Each number is 128 + 32 x the weight over the matrix's rms, rounded and kept within 0 to 255. Layers, rows and columns count from 0.

# layer 6 attention query, 256x256, rms 0.0652, rows 0-46, columns 160-191
[[ 62 105 132 126  89  86 124 112 103 141 175 136  75  89 152  72 133 122  96  93 103  94 150 130 189  79  88  99 135 116 143 109]
 [157 112  89 104 118 154 105 146  84 118 121 131 141 164 122 146 118 120 144 132 129 157 119  77  92  70 143 136 129 112 122 133]
 [113 142 155 101 170 108 120  84 134 113  90 150  77 129 122  75 102 149 125 179 111 123  88 131 193 105 177  87 166 156 187 124]
 [ 79 145 129 114  71 113 115 122 149 143 149 118 107 161 120 121 101 137 134 174 152  86  68 148 134 156  87 171 145 107 154 135]
 [128 120 193  87 135 120 138 109 178  75 120 157 120 114 151 147 118 113 145 154 121 128 105 121 188  63  90 160 109 163 152  96]
 [100 123 142 113 130 111 146 123 107 166 148 195 138 109 136 107 138 180 140 102 103 140 108 110 101  84 109 128  63 126 141  70]
 [158  99 110  77 109  89 101  91 116 114 114  94  97 127 124 136 144 103  91 123 180 132 104 139 120 117 199 142 151 118  81 135]
 [154 145 106 103 131 117 150 168 135 120  96 106 134 173 100 125 125 118 129 133 156 168 151 194 125 184 130 117 100 148 118 115]
 [126 144 155 154  90 133 147 112  74 104 136  86 125 180 107 128 158 166 144 155  82 106 138 103 127  93  90 115  60  85 104 106]
 [130 127  85  68 122 159  88 129 119 154 188 174 144  93 131 154 138 113 138 107  82 159 162 147  95 155 179 143 132 138 103 129]
 [150 114 151 146 177  75 110 150  93 136  97 146 156 164 115 148 127 122  98 133 122 104 170 136 126 121  91 147 172 157 167 210]
 [ 92 106 107 154 101  90 157  80 128 163 158  95 160 107 136 152 135  97  94 103 147 133 121 173 114 170 115 181 116 152 130 150]
 [101 158 146 118 158 112 164 122  85 155 136 112 147 159 129 113 146 157 136  95 175 126 143 156 113 107 170 134 114 106 137 131]
 [143  90 105 172 108 146 239 164 107 114 153 164 106 135 135 140 140 165 184 172 118 112 142  78 125 126 139  71 137 115 142  69]
 [172 134  80 160 100 135  98 152 148 136 140 146 142 172 110  95 114 141  79 131 147 132 129 174 118 121 131  81 205 114 115 172]
 [ 87 151 172 119  90 163 120 127 111  93 156 193  97 126 185 128 117 126 147 122 109 118 147 159 108 110 115 100 138 185 122 147]
 [100  88 114 151 186 114 160 145 134  55 140 125 135 153 105 115  93 152 121 170  98 139 127 129  98  87 181  74  90 121 125 128]
 [111  97  66 148 108 156  89 125 139 121  83 134 166 106 107 129 139 162 114 102 106 128 131 143 143 201 131 128 181  96 101 149]
 [123  93  96 164 155 123 133 113  92 114  90 150 194 140  72 131 149 133 122  87 121 102  98 178 179 151 109 107 146 162  67 147]
 [ 84 110 112 123 102 108 173 153 145 114 133 132 143 136 203 119 163  78 140  98 165 114 142 116 151 123  93 106 114 136 147 124]
 [104 103 216 127 119 130  98 137 124 115 157 115  93 140 182  92 125 137 113 143  87 130 143 115 109  88 117 132 127  96 166 122]
 [135  84 189 112 161 151 130  70 130 168 199 132  99 119 153 120 132 170 133 119 133 175 125 102 179 127 145 199 138 146 163 127]
 [144 119 137 159 147 153  87  80  88 161 136 138 145 152 129 116 135 148 123 117  94 163  82 101 161 117  80 153 141 139 111  98]
 [132 113  87 105 134 194 149 138 167 130  93 152 136 169 123 105  42 122 115 129 130  53 169 159 127 106 160 136 122 160 134 125]
 [107 141  96  84 121 158  79 100 107  51  75 106 187 102 162 127 138 112  91 132 142 118 188 159 175 109 100 157 127 124 120 161]
 [131 107 138 159  82 118 120 148 149 154 142 105 120 113 121 171 113 186  75  97 153 153 110 120 124 159 164 111 123 112 115 127]
 [179 162 114 149 155 125 100 158  74 114  43 142 112 141 115 100 173 117 130 137 148 107 109  95 132 133 101 134 116 141 126  95]
 [151 126  97 153 189 148 131  68 142  72 129 135 136 140  79 147 101 152 125  95 110 120 186 132 137 150 185 121 114 146 156 122]
 [112 161 119 141 142 115 124 126 169 147  95 160 167 164 104  93 152 112 149 131 120 123 149 147  86 151  92 151  89 145 136 120]
 [162 116 125 139 137 148 118 142  64  90  89 124 124 157 125  97 122 145  99  92 121 120 170 130 103 186 153 127  81 136 131  84]
 [ 76  60 126  65 156 163 126 149 134  94 167 121 122 121 166 103 123 110 139  94 165 135 116  79 116 140  87 132 137 115 197 128]
 [130 106 165  75 128 166 125 127  98 167 192 122 111 126 111 139 143 139 104 184  68 126 133 140 162 110 201 141  81 131 141  73]
 [124 105  92 129 109 128 141  84 118 136 154 130 124 120  85 144 149  85 152 120 159 171 134 152 104 182 116  97 108 160  77 138]
 [139  72 155 159 106 116 144 121 106 112 118 113 142 104 130 104 123 131  77 120 100 127 166 111 125 208 163 151 239 157  80 102]
 [124 114 142 175 151 201 136 136 141 139  50 154 116 164 176 173  94 133  69 196 102 151 106 132 164  62 122 163 111 130 159 128]
 [145 114  76 182 132 146  80  91 140 152 140  95  36 136 184 176 104 125 156  66 149 143 176 102  86 113 111  84  63 126 131 148]
 [170 141 151 172 114 165 174 114 157 144  37  77 114 142 149 117 105  81 112 147 121 162 144 175 137  56 144 110  88 100 156 157]
 [136 155 142 129 120 135 117 111 129 111  92 141 147 103  79 144 148 147 137 189  78 140 162 106 154 133 141 118 112 107 126  51]
 [159 155 151 132 114 119 133 127  97 103 104 135 186 163  70 157 109 144  62 118 148  95 169 137 148 153 149 201 206  75 152  38]
 [ 94 148 125  90  90 126 130 199 152 132 128 114 160 189 138  96 214 108 139 149 145  68 107 136 155 119 117 117 167  90 186 140]
 [130  94  87  94 134 105 125 155 180 182 138  94 202 168 113 109 116 121 135 126 172 102 122 125 132 145 138 159 176 129 161 120]
 [146 137  59 132 140 127 144 124  64 102 144 146 100  86 142 169  80 150 150 143 153 170 163 122 140 161 113 118 107 124  92  94]
 [158 112 114 157  74 141 135 117 155 137 179 121 170  92 102 140  93 124 107 140 131 194 141  73 148 147 110 116  92 111 122 110]
 [134 141  85 152 132 109 167 166 140 140 170 140 175  99 173 101  73 154  81 149 154 108  95 114 124 194  61 124  95  87 128 166]
 [107 131 105 118 100 109 143 195  82 111 190 143 130 122 108  98 153 135  72 138  82 157  99 138 114 140 109 188 143 139 132 143]
 [129  82 113 160 165 132 210 142 146 176 146 164 120 156 188  26 148 179  80 107 108 157  69 129 169 128  28 177 238 110 147 115]
 [ 86  74 114 176 129 132 143 124 138 168 167 166 100 121 138  94 151 143 103 118 191 146  61  75 169 161 164  94  37 159 120 168]]
# layer 6 attention key, 256x256, rms 0.0671, rows 0-45, columns 160-191
[[153 127 160 145 124 135 172 168 122 100 114 143 130 123 121 129 106 108 150 137 103  96  98 139 140  83  55 126  95 164 155 116]
 [124 124 141 116 129 128 109 127 155 109  72 112  96 101 148 122 126 119 145 142 138  95 147 125 156 119 160  64  87 145 102 138]
 [136  87 125  84 115 122 108 137 146 156 101 163  95 122 162 117 136  82 156 147 129 207 148 129 113 152 128 110 172 168 164 177]
 [140  79 151 182 179 127 136 151  79 137 119 162 124 140 171 127 131 156 110 146 116 153 125 107  93 139 114  93 115 140  92 136]
 [ 74 153 151 112 129 156  69 117 139 144 133 149 106 110 144 105 179 109 133 117 106 161 134  88 144 143  96 111 129 130 146 170]
 [141  80 155 109 138 121 106 105 127 110 117 137 153 160 109 140 168 121 109 112 113 131  98 168 151 112 129 145 125 123 182 163]
 [135 128 125 130 186 111  89  96  96 150 116 135 129 101 119 100 167 111 152 137 112 115 109  98 125 119 172  75 124 109 128 120]
 [126 125 122 157  68  85 147 120  72 121 151  60 136  83  70 151  86 147 150  91 165 184 158 128 121 140 187  96 137  98 145 125]
 [146  97 125 132 110 121 156 158  78  93 106  74 154 121 144 147 101 154  36 132 129 144 159 142 142  94 145 161 143 111 138 123]
 [122 118 160 141 127 176 177 123 134 146  67 186 130 132 143 169  83 111 155 160 121 101 170 155 100 126  69 115 110 179  82 128]
 [121 121  93  47 102 140 130 138 120 127  85 142 104 165 173  47 157  91 151 148 135  62  93 116 102  84 176 145 120 154 120  96]
 [136 102 138 145 142 147 131 137 148 117  95 178 116 165 117 132 132  95  65 189 102 154 123 142 143 118 169  71 158 148 142 115]
 [180 154 143 134 105 147 143 119 124 194  99 169 115 112  84 138  82 151 138 122 135 136 136 125 121 136 137  99 128 153 163 153]
 [103 173 104  68 117 139 121 145 104 137  59 117 161 126 143 126 198 189 147  82 119 145 121 143 133 132 146 173 128 111 187 177]
 [159 128 105 142 112 121 121 129 129 170  69  92 131 131 126 168 106 129 170 159 137  63 130 124 111  91 121 165 107 117 142 131]
 [132 146 147 129  94 148 136 134 146  91 157 153 159  67 133 110 102 135 163  84  92  97 141 103 133 152 111 171 130 139 172 137]
 [133 120 141 172 115  97 100 154  95 100 133 130 105  96  56 138 113 130 129 143 150 135  89 175 149 206 146  71 184 141  80  97]
 [128 142 154 100 138 149 161 119  80 146  94 113 111 142 110 133 145 156 105 151 126 135 157 151  79  60 117 137 121 110 130  96]
 [103  99 131 115 150 168 131 114 101 135  87 136 103  73 145 122 156 132 137 133 109 143 107 106 109 161 127 142 111 134  97 130]
 [129 146 155 127  68 149 128 143 132 179 138 144 119 168 215 101 118  64 161 155  76  93  95 120 121 135 109 133 119  77 196 145]
 [ 77 156 172  66 198 161 111 144 179 154 110 112 147 136 161 105 169  45 154 102 140 148 175 139  55  92 161 169  65 189 102  64]
 [117 139 148 144 106 145 180 127 112 158 114 108 114 116 190  84 132 121 164 137 121  95 153 134 108 131 131  90  90 128 130 115]
 [117 108 102  41 148 147 108 123 178 108 167 127  86 112 135 197 127 132  74 140  88 141 143  82  88 122 139 187 113 127 127 124]
 [ 67 136 148  81 173 102 187  59 143 111 140 158  66  94 169 171 131 110 186 106 156 130  44  74 147 141 111 133 120 168  83 152]
 [112  69  85 153 101 132 101 111 117 114  97 100 133 168 105 145 143 113 119 181 145  97 149 118 104 126 142 115 167 150 132 136]
 [ 88  86 112 126 111 130 196 152 129  75 115 139 117 167 147  69 106 120 127 115  63 122 145  77 130 155 117 120  77 104  86 130]
 [139 150 104 146  86 103 135  71 135 127 111 150  84  82  89 158  98 109  38 137 124 105  95 112 117 148 109 122 144 110  72  89]
 [108 152 132  93 139  93  61  81  85  77 116  97  81 147  94 125 148 143 148 131 143 159 160 146 129 154 137 127 149 122 108 112]
 [132 172 141 127 160 112 155  86 135  74 117 152 180 124 157 116  97 107 138 115  55 133 163 111  95  84 109 168  72 118 178  66]
 [118 139 122 145 129 134 100 148 136 105 161 133 154 103 125 160 119 122 136 157 121 107 121 131 167 145 149 118 135 149 143 148]
 [144 129 146 108 103 171 143 148 111 130 166 123 138 190 170 123 139 199 177 155 135  57 130 138 113 155 109 137 146 114 161 147]
 [138 115 105 157 180 197 147 168 105 102 145 198 119 122  58 106 113 140  88  52 188 120 134 118 115 124 128 149 181 123  99  99]
 [118 106 132 181  94  69 127 100  67 131 115 158 125  83  61 165 125 133  54 181 162 136 118 144  82 118 142 133 171  73 100 120]
 [124 109 109 194  86  79 100  60 126 107 145  72 116 170 128  84 146  82  99  84 162 100 157  97 117 154  89 148 132 122  86 138]
 [159 138 138 146 103 165 122 121  77 196 159 111 141 145 138 110  83  94 122 101 169 129 134 114 106 120 143 132 121 165 144  85]
 [118 122 112  98  57  98 106 104 103 143 147 118 155 116 140 134 108 182 116 162 157 114 103 162 152  79 151 147 121 144 106 220]
 [ 99 177 111 160 119 127 145 114 123 113 190 105 138 160 124 135 165 208  88 126 130 156 104 122  99 125 141 114 132  70 103 125]
 [155 146 111  79 109 135 109 101 134 131 147  95 109  79 128 154 110 121 201 100 101  95 124  99 146  81 173 151 123 123 162 102]
 [126 103 106 134 120 118 135 108 167 151 142 159 107  63 183  87 110 109 237 148 137 140 137 120  94 133  44 122 102 170 179  97]
 [163  85 154 112 136 101 125 117 120 114 169 162 121 112 155 149 133  64 143 145 132 105 113 101 142 149  50 153  90  95 203 132]
 [138 157 137 105 131  72 170 137  95 185 134 147 150 121 118 173 132 118 168 131 205 147 112 157  84 137 170  37 163 118 168  99]
 [120 148 115  97 170 132 151 102 117 159 106 131 129 154  98 170 150  96  68 141 150 132  76 128 111 141  78  87 106 126 135 114]
 [116 164  87 150 118  47 153 161 142 105  95 129 168 135 227 146 130 149 161 119 123  92 165 126  57 148 186 105 104 136 145 128]
 [160 106 132 121 142  87  91 144  87  93 138  77  73 123 156 167 120 129 117 124 150 107 160 112 209 122 156 174 128 196  66  80]
 [141  92 119 168 109  79 159 184 192  22 163 184 142 147 161  67  98  86  93 111 103 138 122 100 141 151  74 151 109 141 175 108]
 [171 131 135  81 120 136 141 141 147 160  96  60 142  96 176 114 106 132 131 117 154 166 110 117 126 177  91 116  99  96 151 108]]